config.yaml
num_hidden_layers: 12
hidden_size: 128
num_attention_heads: 2
num_key_value_heads: 2
head_dim: 64
intermediate_size: 320
vocab_size: 8192
hidden_act: "swiglu"
norm: "rmsnorm"
norm_place: "pre"
norm_eps: 1e-05
positions: "rope"
rope_theta: 2260.0
rope_fraction: 1.0
qk_norm: false
attn_scale: 0.125
bias: "qkv"
tie_word_embeddings: false
parallel_block: false
init: "uniform"
init_std_qkv: 0.0448
init_std_o: 0.0
init_std_up: 0.0448
init_std_down: 0.0
optimizer: "adamw"
learning_rate: 0.00262
lr_mult_o: 1.48
beta1: 0.9
beta2: 0.99
lr_head: 0.00805
max_grad_norm: 2.0
warmup_steps: 219
schedule: "wsd"
decay_fraction: 0.908
decay_shape: "linear"
final_lr_fraction: 0.0
batch_tokens: 32768
max_seq_len: 384
doc_mask: true
train_tokens: 200000000
max_steps: 6104
dataset: "wikipedia_en"
Each number is 500 + 25 x the weight over its row's rms, rounded and kept within 0 to 999. Layers, rows and columns count from 0. Numbers have three digits each. The size before them is the row's rms in percent of the matrix's.

# k: layer 8 attention key, 128x128, rms 0.103, rows 96-127, columns 0-127
# q: layer 8 attention query, 128x128, rms 0.106, rows 97-127, columns 0-127
# v: layer 8 attention value, 128x128, rms 0.0934, rows 64-84, columns 0-127
# o: layer 8 attention output (transposed), 128x128, rms 0.13, rows 64-84, columns 0-127
k96 120:486499538534500503490511516484472536508464519495487505510498516511482526513535474464513497483487475525544455513522505507449471523503506537526521490545514492485455488515525520529498476461503512468531505496535451532540518513505494485520489544499463506536529542497488449520524514500466523513458522491520497512466465500489472536496550519518470495545528545489530501517516459480498534525531
q97 103:518503480502462436481513503475505496541494499476525517476527486539476489533517502442512469497469520458451544505510496466548518460490498479506449450503515482540487503492464494525456481531495494494466521495477478495500499495477524524538482491516512500494513518533505541547549461494497476478476472505523481496531489472524530466483479507514484498492484551543492492502486473534488487473506
k97 099:559478519500433473506504490488486519500544521540521524515525494525476443511531488516519487494482535484496523492494518501483498497496470501545486481483486473472466536517479456479512445499490545483498510487481521557483519538499491511540478461529474504460485532503511510502493513503507493498444544498505480478523480477511521457457469488498522454481494521531504514533512474521492547490493
q98 104:491502500480518519517497526524556511509499485510508481528443544444480444492514492542487581523476445487483487478486526504479506508470529483490469490501479534453530481498539505545485515529504482550466520532535510505502533492536503528517519542499499508485461478514516524508481504536512504512509516453498516481502502481493486504529511488501530496479495485514485496536501501454501441488485
k98 114:524503462502496509491506476538534502488510530514497505506448504498462460510528512549479552494460477531494463511482522525502494490477499486510503444473527519506500473475507555522517499521543519530438539514496441458480504490529461502511518524494519506548453519481545473486502472489522496533504506497527501446464533507511486501534521517516475503508477471507486531530488478494524492497497
q99 117:491467481466484454516465496506532518487508463539505557480534512481529467492497475508535502516531499487446498465507457467482494499535510498574485446510462523458455488478535461503486481499480509458501514478501517495469542470515520505521514526510518507508485523513482491454540515475492498506451533496488478468511525488532518508474496481462492477503489491497503463538487485505498459505493
k99 101:493466515498505447493512536484502534540507520508512524492520506499525494496520483489551519536509551479505524501497452444486493499505496507519474496504464522492456518486468452551497450532493512485510518462508492501481490482482575507507506539527521486434484496529477482493488508500526530490495519461480489465493467485499525502452519511483458459523459505513516489490496486524499454474477
q100 115:535475498512478513511518499495515491473501499506513489518454462544489506503474500473501497501488477525534502518511545500489455541547508508514489546520500476530502498514495534468547475484517526498560495504503483551513504497523541523538465525504466498523531514466486446504545498481539490511496523509493593500430518528470504507499514505485466494494494486504518493458515491525481488478498
k100 141:514533505517512493512499473435491503481463503469496472510453456514492481518512495503471527483505486491495503535513503483561484484494525454522507497516515501529524479477460519462526506498537469478507495519463506516535508469517493558541465528501501459496541512505476501500532466497459493511492495501496530525481512520463543500509533509462565537481507530545496505469537468519504484536511
q101 119:493450495487488504480492531487521522487477510472481493491529513517534478512502461505539545559540479480499498464513464506486513443559500503540514451529490484508502514489490491513521503493458489474458543508475555488485517484515478462527508504480515503494479538526491515475504486505511534458468494531525456515479506517468511490484513437484476484520537522513488477479516478468545533494513
k101 098:484462472500449514516487530449511543494496472496482499501506509499480506475525502464515508505543458516480511488505445510465516513549520503522481484542520507484490492523528538483502498494464486474459534507515510490494508491503488521517475547459506535480471540525466522511512503514512497481466522465514511520482510488490505566487530446505484466506543523504508466468517509499564514497556
q102 101:467471505483508482544528485500511495495482523494513513498482503491444540443545450463505490491542488475481537533502466500489475520486513549449472519498486461482491473454533502487485496453480513493503427511528489461493490480494500529492490456505506499503532527508501546511466534508515497489510498510472470476500511514525517511502497521535505517555472486488479515457472520451507487482501
k102 113:472521496489483505545514525502494587517478456485486483499472487531479480473503467490501502486501487478509524478531474546463483517505483517510544477493532492495491522472503542505467470491481500493435537534494497461489529504519489510485507504498495543469465518497481522498484552512477483482475506515516456431526497501528528520588488478514511505519518491532513503512523492501517504502481
q103 134:478545462508485519497498489498517529467514530557460468535465498487522508425487478463521513500504480511458473503506495482537485504479471494516504524480490506490489477480486433459526512531518482468529485520487520554521497502471500494473475501455527504540491481484500454462485517482518483479519527454485562502507514494534524481484464503501482517497500473498480536504485495543474497489482
k103 127:512536456524492519514531467491478468499511536532470479514486490476487531459503486499523533494510497500496452507494499472514518453489488492550479510483514516512461441483494448492526479547522484508522514511506497516538484474492484517497523528463530546573504507472508423499503503491499479486538500507564533507494503533503502500499478499509461549505515522495503549520495472512497490518498
q104 127:473490474511506483487508459480538508491516505505462446540495490494491506487511510491532447490513513492521527502494477509521504479465480516504504480515487541483437518458465453507515487500501517441529521504450551521506510493506535488511493461472497508529505491494494495452486501495537502490525502479486493486538498544525511523459487458506520533465519552479476530509442463518501525447503
k104 107:482482504515494480457490494486494441483485509516479527491506505501504533477525505472494495515514536485506502521479498495487478509483521519507474468524491518490485530526481398494522474496462471433538454496443493550482485506492514514508516476499517476509506525501508478487488509509515489506500498502536533510502504469515514528411501539501489538474490551481517532552488476511509497480521
q105 106:518457519479505538490524486456482517492498520524505516509537499484504464476512521489513484520563515502489484493489516500540487485493525488491488562494463462476462491481517461496520469499514477499524461466534513501520513544519509484469448504480491483465555540477472520501488522548453505447488504504482451501512475494499526498553496511516509491470492560475502506508512499472466507461496
k105 146:528480525499504509497559461479483467490509547510508487476568485496518496475500482452492483476519549504508489517474472458500502474477516511467473504496505513499501499462557449487519506503482468483548473520497479538518504508502531471476474474473526451513528535504502496506511453542450491500486514523535506556496481455510506498518515530510499510466500557497512524500510492467502522485494
q106 130:477511497530481456481481491508467454528468473467506495444483496497499568508524528451504475499497518492512537512490496446492506484506466514531506517494470468487471470510485462512425480514469468480508481491500516512541484488476452520498517489520476530474510486525511468521491492513507504516501521508506483491518495503489495469462519498513501497511515536507544491470493512548502514498595
k106 130:478537444475459465510490483461513479510517488488476480477474478499493497530478518497498486506533505509444545463522475510486483479507508494495531447509537483457484449533488476513483436495439463493462528465479523465511483504511504480506511449498487480491493480533537503461479494506548516521500464453539523464507501454481488492503499503498500467506507492504526495514482526501523515508498
q107 117:500524493466484493535550479512475480505499514514480512507541530464521490516499521459489444504550516466512479516487526476572536500516515467505542521507509473524504491495546480474474524494528471516511488527505511497539494513456502490483435494495530510521488488533499483528545498475518511501535494523500516487528519496511513502542479485476529505509506523525484528539535536547480460548481
k107 111:519553517508489522498527455500510480537543465517530463525505528490506484501445555491540480489502525480517485457494509513522541467498473467518522528473510507485535492491478479463508533503510509521503486513502545475537491497491503464496474499508499543531504447494524491520511534499529477484494520464459521466526443518485494537542476486515499517478520484486450524489473507531503500512454
q108 112:528497513527488551505522458508475496520468514505478452527459475487478532487512488527479517509537447520529479513478527544510507540503504490512549551497515499521536506496499549460534508479493515491531521539486522497552487521476473479507482506488484509519474476491515487488478478516503496501532532498520553521457494538466487522552503480516537509530524497481489533500513496516544453483528
k108 122:504478534523507544492509504456482484502453517509501493512472493522511540517515540488473514519510503507560483524509501509514497534506474519506513524510481510500541484524485503507529515483493500436535472548494501552502465473529500543545499501534497508476520496468475495521517468555518497499505544479501548509477511507454447535498545510487495562519502519454509493488520523526517483467496
q109 111:521511558518482532475505513477425478476501475488510470523493513525499537507511493504511484516471507480534491490464485484496461500471496485468523536478480449468504499503488528498509508502526505492518463457509489495515461514498494473471488462491462486463525513452488512531516495547448517519494526546499506525489457505459458512470509543526533480480460542489530469497498504465488537492493
k109 107:535520506514490560525462478491459488476484458472474434510469489500480522519498501509492463473507464500522487457520513503507480511493520503477554522474525480514508501496523595483477493464508457532480540476505476503508500489529485489479505476474478497513531499471528509525508491510493518549490543509510502484473492496494455496500494495552549483486528513482520462473491499458519493485520
q110 122:468474489508559523488496481522518497507541505486520458539467507511542481482493496490492508470504492537515516517454470550476458531491463522440508536500500513470506473524470471534541515503535501509527509512526512493492486478533488473471507480487473475517497495453506464451468521536505509499508481494515512505508498494495503493484467543545483533495464480442503490496458521475475535541491
k110 103:435523498521527494508465492515522453465479498488486492465516504526504518496496501486452496463509459529493453495488501511508504520484535497468462486498501511496494485494505533492473496497497445500481490482502441469524505498500521485477490490487476465555549530498529452492469486491492535498462424551546483508451533485511503486492469539520470503504474535494503512529496502486494514518533
q111 097:516528483555500443515500538497516520506556490464513544501481488528540511506496499450476526463479517515460536497529508494519478524507522502516493517479518486538536494516463533531475484506512505483499484507513477523486444472490487481495522494494501498532477507520480472489450523471507460494491480510513523509510484517534537481522475563505469513487485426511499496484537540503498485492448
k111 118:512521470511494455536501480527530512487512524509470502497450474551484479501499443485431538467500461522472496528509524483522508500512482487531461491476530485512497492489476509500524469510534514493460527489517492515463528501506477517508501498497500471557505515505513418470480521450472483468516468515482513538469516551497527463481468507475489509485507466516497511470484517523514517517506
q112 119:494482487517524507542518527512530504507494490498549551465454514499490469504491514476504557488515499498480494524518559453475507512496541489531476482496509513503550472516531544542475509516506498538473519536544476506494499486505506546518533525534509468501472512514521536535514490505490500526476515497481531495466493505483480493519538522518480499529486461531513496484538524484529420484484
k112 122:509460469494511486538490503503557546507472522511513521501482497520488444553499495500488553516495462524461512475522529491519504502521500501504465477510505512504486503488454536512482510501504548517458523509510492464464446508534495531513511505538501506472498509499477504494539488479503528474465500486481499462444529502467532483556526496494495468504461484531480478469492531474463471487453
q113 118:536460501497472514479469501485506544461482538534474505542523514507478532514477479486533479546529538531468526498491485498524505473509528484478519483560528479496485525482516494433503513467467493497543489491519468538513468504539499515501525500495521496505504554524446506502529564483506458492475482498450476499512497496504503526516486461482499473524502535523487488523536469509518498504496
k113 114:509454517526511521517466532464497534478518502506501485505533480546513524471477494512552517504511529478542488507497509526456544478494474496501506508549507486488480501473515484466493507508525501546557499536520526538520530479483522492500496545505503527503467543472453542533528509500507469488490522552479505507541453513519493523491526455480493506501576519499501474505515516512518517497505
q114 122:540468529493479490502520516526494490498493533482486465459500479489465471481557524523457508510471488492506502481493540550501496490502534522514527505488498473527492522498519520465518515475546487503493453489500479463508543520505497524498481484471527523484479467483532527543530471486461447490563521477508524525486471479499504507522508506514541472534542511529467526503528527450512462488486
k114 121:551464530520511509495496535503449508504495526463487489514472458532462485491550486504488502488503527504520517520502530500502475477503512510522488468423492494509502518470503561450517522490541523448513497467463465479507526518485506541535495502514507509512485493474549535520498502520470494521502553517473524462480484497483497487537540519514544511547503470522480510491492520483480471510492
q115 126:518523482456496493487471496498469509525474522489487520465545493485481505530460515548489487550488511504497493507510466491496536475500489508480534483476475495496466507520543503503462504463473467520477484487490473437533495516469465538512478516516491531468525475510512536524503492512473483525489485494496442492509509452490497508550514457449492459527546498525504506488569489501468513508522
k115 127:504530523502511517506479509529452537567506484487531523492459517500499524492479502538545509507478569454491512494506477530505507512504457480501568498491488483478524503523540510540470494525505500525495514510508546469506496497474489504517513501552494521463490467464486561495474529553510466506514524462483498469543496505501502491536516461504529514531508462497486483500494527509477522510493
q116 109:466490477516525462513514526515548511502480522482515516435531469478484491477505484470500509520502494517477519495491493518434504479544490541516486467505473534536527456526449510503473496505496520482458541533483472498475492481491513512493506480468562539512427501511534497493493490496529508512489510532524540496479528525483515519478506471529481504527506478507464506516502516480544480544509
k116 122:435451475520518458498489531502558538479476515493499524506488545536483526480504501497531534518535521490506539503467522492492501503515507536543484475537459544499510494533475460506528530516498535438491462484503525495452449525496512495528495488507501519464493524480511503489502522501539519446518498499506542492491521525484519520462500511519469515536491478480468515491508494529520486482494
q117 112:491490518481498505492521477528452502499520475502523551478547521526560491512460499519491453448518556491558510502480492467495497531493498513493471555508487492518479486515556476529466486516487509504492506483517494490490503499501507496485454498537469515500539537503491458489539504510508496499475504510481496510545485484504484511494524526440482459481507534494557494495480507532491541542465
k117 116:483509524455478473497503471554504472505479441465504506480538527494523446496479487459456491480513499486488459459505490525537532495504537454492518501500502483505495511490499490487476519473491487507490498482519532443501511531483465464498500516487497468514545469539522506480479505481485513498469445498468478494531478492498549532541461489506505487481481513519467506493508497500467505568456
q118 102:524503556515507562514484509499494505464513513547490490518531498497494487491538507524540512521509487476492475468530494462504526485474534511538531508462531467479502530460497459466504494490517516523511474525527508499535487472472493515467538490503536488508489476481484511507501512475433495520502474479489467500493460446500513510516468516511529473493510511529535514495539537435444513484514
k118 106:532504502520498552523504492535485562493538492553472449482509476485491530505505453516529471475501502505499540542532519443484522470479521520506553493489498469488471481450495521499464503463530519505533506501520493486511519451507509520479530494512515505510478504480449534516505497487475503528484491546498480545497497455484480467540491507499514493514519512492528487471481500485532460509455
q119 105:525521486478464511470504500540450489508529481495502490476528472498544495484509508509477502497490538480500522507521517481566495440515498489515515484477510455495456536502566494471489489462548460506521440478515497491495494542459468530477524501512497487502515460481519507498485487500434469477525475478484455531494495486508513473516488523489532480509534531530490490492518509528467519519501
k119 108:558541526511525535465486502509464485531542490502508468499441492497512508485515520522531483481495507520482501492535491510496502475510507481517489502433517460498474499510507557498480510530549509530474493489504499468515498490460457508494506495495497546531493478482517497518465539493447462541520502476459507487546474521510484459570505495532508487501544503494502472484484532486491499522471
q120 143:493530489548528506523478507507508468511537485516487482508452480518496483503513523535526493501455482471527483502490505494459482516455493481508506480470513518445500497501455488517502540544546509537528506488493535476503487483520525470501538474525483476516463472468513483504539439489515502529490493501546529493502482490491477445425499511545546507480509473472512479498460507479489490518515
k120 135:504517466501489500502468507524531467463493506496488500493538495498478505553490494501526475516468451516492513489515528476486463511464520507467478500468496485484489508525442507508491501460479481527546488449454460491506461488519530522473512478520523449502532476513498490498518499451520525500483471506523480476465533444481490469427473550513508483485462468509519504485487512478482486472502
q121 118:447475463542490506474549453493507457495525471461504497525497540508491472494511499462510489462525521494578496516474533523486506501493469483454475494546502550500492506499475533532474505507493489505496512462494526515507520544502536498462468530478477542505489530484521520557458516526516494494498502525518525508521458529520474510520493473504528502492490511497516490492508501535522551508501
k121 123:462488511502480482470537442470516468479460506458503526505519520544514458557494506463451490503505526517487506502466526493521515502485500487452482489511507524512500519515502474471500482517482480483506483476451506543466510540538476488497546511501473450501515544514534470495500468537502519518454488528460490499492506487490475476503533523482509488451453535517480528531499494501515524520520
q122 119:540531532524431489508506512492494507456504499497488475511491463506529513486521506485502517485508473488466519459519509476565488482507536507560492490443509455521487520482460481456496508493518514459499506511462486550483505498470473500495527479464522512499478461529499493491512499499483485465544511485480488506521503513509524506481477549542521540474515518530462477513462513481512490439488
k122 128:552499516517501529476523520517475478496540495552465448522470466472502505450530497501520479486519490488506543497508470467492477469507567509551473513480516475519484496477495476508517501510542516469507496469516487513484500485496482467498477452474529523538481492474488488486490505469490472516547526480509564530492447539519477488477514500538523476506524506491500502494467505505525446497500
q123 121:528490525488477476544531467521468485516481476480507493496414521479504501536475503523456472495509458462507463460487510515513496562495543480511507558484499522512522516523512531499521501479469507484477533506470488498481536503518513487520449519524444485471542506522519501516525486507514519511493559487539489500480487565487498526496529499495490503498495484486485510519501461531521484483487
k123 124:532490528460498484537516510466445485525460496496510521514483520471486474506468513476488478525477459483504483456493462533515445582508468499481504549477461491527536553502490510491533507477480485483492526531466499518483492490527498501512450493492465520469507505494484478476499506499520532529505542452500489472461508511491473533502538491479539485512487525474502482513474517502473490476518
q124 107:492520490478507483523495492474488489504504480481497525495542517492503467476505502508509518511502474501468470473507504509486518468536495469518526436509497507536507503473496503515466525485547461553419501490499473487494528515451453503494468530469527489473492528552500509496493492473475520468498471490514514446473511496492534472490477467525549480494509490548488493520566477464481525522518
k124 112:485494503514526491479549479499514495526505508505518534519497508467525522499479538535576512505478529513480522514488498531497494514514497506507454526516465524519524539550466497519511496528507565495502484488553551534483490495504498504488485518475465529470538492473436534523507531521535492466521522506455495521505489528487478465514468496500496472513477474509507468495446506525492500458528
q125 135:471475502543506474487498503508522499523541478503512511499487445500505439487556504489491527469492515479514528532534555491465491505491488528493460454515516503494447524490492496551499471532549544493480505494527511506485468519495499513513524482535490505546457453486510529496477491493502496500499456466476522509503467497522498483467492548557519522484501475478493535512446508479501500500473
k125 128:501484482488486480495490485520556479488479530522499508479494444529492437536547519492474512482506485536489527532529530491517500487505508515512443444483514494489464512483469508480511458471521542459464498476484470467494475506515488525511528487523538453557503492518541481493510497453463495530500452519480499494505533495520544480500512554507483483490483519518498511512508505487494483504459
q126 114:516490505499446499480523481532479477489508473520480442518510497468561506506538514499494489504482488462529488475506539512537532466529484484534541482479534498523489509505496470496498529526524488473478526509463534531532527514465459468493507515463504549523446458518536489498509461508498500485543497478527513519528498514490474524485487465484511495506518541504484536521465478547530476515525
k126 111:498480561502493528455488469487458430478495487518498474523527525486521511495495565505513452526529548502525504525484502480476519513507494517501471524496457489485504514532486454470534491504480524438518463485493528501490479507475497501509495482512484508500546467478540497507516470522499498548504538455459539500493477491493448519449500517512497480499478500460512479513484507504505486467504
q127 118:530497501484472514481523492513453516481542513519493488489517449465559495465503485446463483482526506495492533499504487487566529452537515493529503469475528456522455497489523463482490488485542465477523504485513493543510491539476473518493472511499530495515518496499502490467476513498454479448538491477489500511507488516506558493517464535507479486474535534536496513480505516520475510503498
k127 119:541499516528541537470503492507468481506515479549507476516440504489506506438485546476540507473530510517471472490518496527534527461506520490535459505468522481492476523502496511488518511535545492481486487507537512524513519502476464506491477482466494537550513476479501513503506516496458450507520503460461529522524467538521501498545489509539511500522544533468488477472474513501496513506486
v64 085:503528529537508470504526512493463509551471491506499558520514471505513481489485479501505493494504488499530496500458510454548500522495522509504507487532434500558528546528497552498474510486517516509427518519510473493508507551520497486488497543502482493450490511480513471495514490520459513559524505512511491500501493502494519509489516522505539579506485540505482478482490488477511518485536
o64 077:491493487492495522438544514565519491490500508506463472495482531530486536475517519504482455513493508520509538522495494491481482513493463503483506536510519537449507446475515455515489486546502505481537471517509510481487468458480486520544499465487516552495503524540517563515524512479488505518534496450514524465478482505548485479508480519497462481488500509519485523476463491507470479503489
v65 082:480515510473526506503522494550470506450482445513544551492523469487501508506508462481510525487512517505531505514487519511485422562504511534522500509523485503538499472527535528490498503486496566518492477497505460494538496485514532474496474489484496493484505460529463485507480539522451532506483490522488451498512488529496499508477485504507494533479468547485545479501473470492517515504464
o65 075:511514519531521537479462517456513464498522524491485457501440537475482513517487503508495483486476532509459509526484482512524522473481490484484500531481509508461507503521489465497518471499482494488550504500522523521482510483523468561518532503573489526502492516441523497511530476539520471530517531497453546506476518463527483482508491549515502469527504478488473509459494537496468487493496
v66 080:493501513524522499429478499512445525454531518509551491459478507505492494452489485498540524484544458522495514474545490491504480477513535532502490495453492508518528471510541519516462489499538482519495542460481509485505491460505517467479489494465534484519474484474483503532457532488451525500530493493516468512482510539482514512522539483495459503502529497511469494501491508495538498483548
o66 076:486502522489509516545469478484499480542505482483472520500459503468521520531512504537485434490482533458545515494472494549502505518512474500491530504513481545520478539516513460497468498521489529488524488556525491482522513515508471552491537509571497490477539515495486515490521489511517504495499516543475509495535470448539488471451487437506518495498480507519479489497479483486493478506510
v67 080:447513462452493499501553488505541494487484494509470498513552501502526445510500457498464525512480535510485517527503511477515491490484485474468502489541499507561508495477517497480490503507487497502472474513501487508489542507506490485473568500481516454478482554526449494449460530467506515526495521474492469506529542482488513514521518502505511485472486490527500465529500531493498480490433
o67 084:514501489510501489497491523495484501522493507505508473524515465488467500497511511476480500550509488496505487477464469525487521485530510541504497526500517367485489496516488525502496498458490437492501541502466536509524478490508516525550474493499487491487496471489564480511552512495499506493546495493517534470481517504460475513518481488523499476515529477461522531493535497478496527513541
v68 084:522484498485489528485518531504520491468475497500472533504519510538509442506534495500499520557543468516494460457512485519498524529513543484505515441513511499505507511487512511461460516509499497525440546506475507527501510527564516484530529532521503478546481525510513519503522472516534526542500527484544473476516480488497502532482520495481504515492496542461502509461535497515495461540487
o68 086:502503476482527463520505513498481481551523515498477463502560467491488542496501520486460507534496524483487477492452507471506501453530496497512518528522495432502496522513465484497492496484542472485469486515492485467503523498463468505495460485409538510518461478516521468461469509464461522493526494508524492513475519507476506475533483512518506470494531462488459511502521518472475504502511
v69 079:478469494463497463540513488480528479514487522505476463512487500493494500505518525501529541517532493459476521488491477507537522467537516489482462483477516494505529484478503446503513473531469482481500561516458520489457502476492501516547484484509508534527489482556545533520505460511559551458512516465477533492481471490520558513488534490493490494503515516475481532495502508535502487492521
o69 082:528536488524526502495504479491499495509508510503505497509561495506476503491499505528518530532513483515510447483538478477494517482461502484502535465524510506510482538481502528495516556494522490528504454494495517474512500498492504462446506485487530453503499520476446497454481525455442504516442453549536461541488478512445473486504461486538496476501501479502518499486539512484496517512507
v70 098:508504529496501531529525480485472508536490530531448468535473501482507502473531488469506474493547512458510512504524507486521561456511514505513511513482468500474449471454469464512491501528495486478496473506460550470516536491524492500499516545462535530512501490449504473510516472508499505535524531480518553524487508515478493522513527529481548528484533552522517496491500491512468504512486
o70 102:474484497502503408467485497527534532500470514481524500500512475570500490520495506510521433501491499514516517504486489530471464487544467511513512469517520531518537506496515547511493501495507503525495510493516477498480469510479516487509506464485507492502500521529473550495507507454488550492467474533483463463530499514463534493485485445533476503533496470522493437477512523498499501483516
v71 081:511490510502478501467465534515510500466461534514467490450463503514461533499534464463496494495527480513498507497534516505462515451519524507495458438483556500440452465456501497504488481548510489498503499503476485512502486481535481505542520449520515505544474489510520518520516493500512466527465513496524537515501484509510484501491498496509531508501522485519454519496464538496441509488513
o71 077:530499534497532493524523459494489509496507482535516509523525512495550486515492508537475485494492504489518442477483499494518500502489479472515533517495479532535540534508498510475532519473489492461512508492518474493494545488476472476464455572488498497527543505488451450496487480522488520474493505492473432540519510514479536480528488482500490494489474470476515438475530480535532506534516
v72 084:505485506495526512507460489515459496477480508517482503476479498542504489490442531490540524501543479478552464518490516498516500498505532484505509531458478509528513532521519462478476499472482515491477528505489494475488481457539507479481494504481491519519520546475492472478480497549485510438477544521525474503514481505468495550520508487459476514500496544563491517478455485537512450471502
o72 082:496476510521548425518503531522528535546538527520475479506499479451515523513498505522479482464459499514498540498516519502502505486495480513480492467519475507498497526489498496563486484556545504505491475494514509511493517501494490528495482466533510485491509470517520523514511514434466494546510498522472519491493484488516482445466487521527487509519465494438464457479502529472502518462490
v73 080:487462520440542520472499512489481518457522528484537522475479519463488551483500480529508516470561547522512496505506499526496514485532526543484452487506531507488500456457554489534497490487496515543524522501532545488478501487462500470488480510477523524510548511511482492532459541521538497511481503484478507530478487532535489517515522500509471493494512474485468496547527497500508496503512
o73 083:488529521513488493524471480471473483498489490486522456491471482491472521558520503502540467471455480464513533511484498511512474498455460486520498479475473513535489528529458475466476519499506515504532511505483522496531488470531512511481518485556504478488506507458504484497526462509488518495459533540510514553567505484525512474457489503516564493524469491495505478452480517489489523488523
v74 078:475517497486538506508499472507520537491498527484456511502485510480500485491517468546490509508524531507490500534548502486522519487504515466474482476489495491496425468451519510497488503523541510561534498472492495485457518457517505508501553472536474510534465515444470481561500521462495482498496489504505437479531521495505522501508487486555487483478520467465533495521482487515492505490479
o74 076:498477543507477512512469500494470493513499494497542477532515465509482504471525540509499507467502476501507472490451466519507463484525501499512537549484495511517548512511470526499517462464472475458474538531488476534526478533513505522532441499460479487494534484502518511452521521536500505457527567551482547515505520500499479527504520470495517486540469503468493498488529498497507494499528
v75 081:489490470443492493499517513478472500452532436486497453504496534532540525531495489463492534498553499503500517513467458487500512460509482457506464524531499509510477482514446453500514497492468481501478473504466520490442534470473460525501532502501507500485472508508471504482481482524536498480525500544479492488499475501488523511481519520471533487529505490504491500551491532479528472455484
o75 079:516479489506523491485482471474501562523499544530549523516499467465476492501522490531462521533496493480494483484537486525490486469509506506487502441477504397517487514471533531498482519488507476492524493508505500484529473515501527492493453455517473493483499500521506507494503504462493482515484480493507507530499480506402482517534483505503488469502509483491521540477530516538482534488482
v76 079:478515511516524491502496482496470531488474467466508481508506489476492526540557531495511512488472500483480532474476518497450504529509465456481531510493470499461497469507479491477524505453454532490512489516481503462561477502495498488523482469512515487498484430485527533524499453535504487471522452537487482455505513465499518559494487483491533491484496500467486530543491463508493505524526
o76 075:526509447506472499500491465483517499465544507493497519477472528509547493463492483521463554504508502541505458491545476489518511505501532448536451488481539512533504525473511490495505495528518510500509477475517434519489518501498499495475535556492474537477482526491449492475499519476487441506498505493502513528458488531488529470504489520514466522534513519495526510502484512483492499476442
v77 092:498486517515503510545503496515495488497518466560482467500481506487468478504499474476491478501526479494503504489473524495506487481537498539512456473490500483497496499511492480526476507545557475511457566477494502450515522493483505448527471470521533499543491499516544490487510492471496504551515474475520575471480471529543510542491503507512495538503470491444528492482511531495476481516523
o77 089:478530528492495507474510500485527502506466509472502512482563477512444514475493494514526476510490497516490464534484488506477532492471501465484566517505516548492471487490497511475530519484488527492524465488514486492490506504521475484447514532475502508515513524509447497492474487532496501446493507495503442525543509491532471460494500419480519478535509460515464483500532460494521496508540
v78 076:513498475465509493498497510471509541514539489450513511501507524497516496534501560503551558464502509473525535504494475511486462508479523443497515485520471507494511496502487513520526496485448507477526505557488534490487482464476509563511442531504499533487535511505497470458521469495547536497483475523479512524486502520454538512523480506492520481512506506502481515527515514514546468533499
o78 079:509491473518499479495467493494465505458522511503487490504480502505531492507521486486477499516515509497528546509539472500523505466506462460500453465488518419484497511454510477514487508492507515515466489474498518492520501544490533474516551437492497480482489511473493526512462509495481468567476476527511511498464473500434492513493510518514476529517504530496553521476469513520483544476463
v79 084:511487430505505545432486508512448504423514490499474470491474529507475534519509524476506495508531474536517484460514469556508480474488463469473515530519537501479469430502517457489520521495485474521521548455469510503513505480502482510510499506508500518539509490481504490477478479500557502480502505505499520490494511510484491528487532486496469498489532518492476503496523510525469520532513
o79 077:529477521486515452551444491483510560543513518498530511486481461470523466529534485516500518482483504463479489498499511492484505485563539513533479463477522489535485559480473521512501486493527527478465473501517501489501530491499504494461463456471507478513456483494506503503488522479489505471484487516496446511528496507509548462505496433495527500496481493520482494485517528496506481456482
v80 073:504505548556465490499478486533482505486529494511482453520534507467463482476537486525445484488490495486506523518518498471460446495495570491517519495513449497478508516496455502519494449497464512484548493507491512505525526513507474496502483533461512514457459528490496492490453494485480500554489503495491506505487484539512521557470517510493515482500521495524530494547494471462505482485481
o80 067:506530465492506500457512473515541511498462478482547535448490511532512455494469493488490460478526480522528478557487519531495510523508442520522520517465542479501469480490567509486513490519479491552492531475527492490527454491468496500489524506533435495509511483508496499533535508497498496486512481530473520491472503485476520456553504469499488539518494471506508493492518520504483503527495
v81 077:501514456495517524509466521503461498455478446537477524512470454487535540484485451513493460533506494509526517520462478515477490511489471498515499521520509488504496491512506470519494497510556505522529510469481452489507480491471503480530529452508454518535544521495515514481482547484496533481501503474505492505487528584516516492485492486519516480462479473439501529494484517521480481480497
o81 074:480462560504511502515498487506561495533465538481527498503500493507439489502502511483540512455492474524446483458492515457521515496512537502469515512503508588479471528507474506483519489518443511476493489477497529527488523508534479509467453520511495474494477491523457514497498479483493503469518519511462466490504522454524518465529508459476524493530509516528494479504505515508490499499519
v82 069:480534504509568472511500515457491532510513470468506497509500522512547510509530484516546509505532498451489533486529506507535483526489485517473513537465507518553509487495529511478481494457458497502520517478493519479490540485479549477477537510531479478517495461503496500514505512544517505505540445511467461508501516474510502539513443505477449514509513491459477474493533511474521499518541
o82 064:525463487493477542532454471478494474514536499481518522486520455493484527517505520468484498471471514516525487509516494529508526503463533478510438516525511452502524514518501497487465516492555508449501466551499501546528452519537496512549503480484515518452490512499505530492493486504502486491476536504515548517541485504478448487505503523522503457475511516496508540488481519491488505479446
v83 074:446492504493451535497490491516538494504480513510476507495529485490506563511495462509450538484502485519456504484440491501473517490524437523511466508526535499498503527530512508522490491520531513518463484501535525509504500528458454482516487477479539501510506524501526543476428514488511469487502468508454484496473507496528513454516473489516513506508481514443521496546507483496498494482530
o83 068:502540528503472477491536481517490481505469515495547491509478567476475502510498510503534496479488491517517489475513485473481464505478555485511528507456478573485467501506450517451516489489489489518519475475453514484501501494516541491453514516534457500466479495519477459530549466502471530537519523481534520513510521529515498523481525492457545490519525486524527529507485487504500501498513
v84 082:547490526477493537487530469539475440522505551502477488486509494513498500475466512496523441492486503499514494462493532515556507478469512505482532479464536491496471497463517492467505519500544465515503459490496495475502517506535472494443515503501470504501485464485495484505510487505468515477488537479512463499492482464473412491508476494502497491517528554528475536508490494512478520508468
o84 080:471482503517510440532461516517541538521498505517475509492492503520521531545506487527499516499505516504462492493495523511474490511526488529522511490526476612502559496549470485536469457526500500490494522514493503527493477473472498496534477483473558500533526478512511513491487507481528513473498474490496506482528521505528523496468500515480481518459473448503488459492513506462529491494510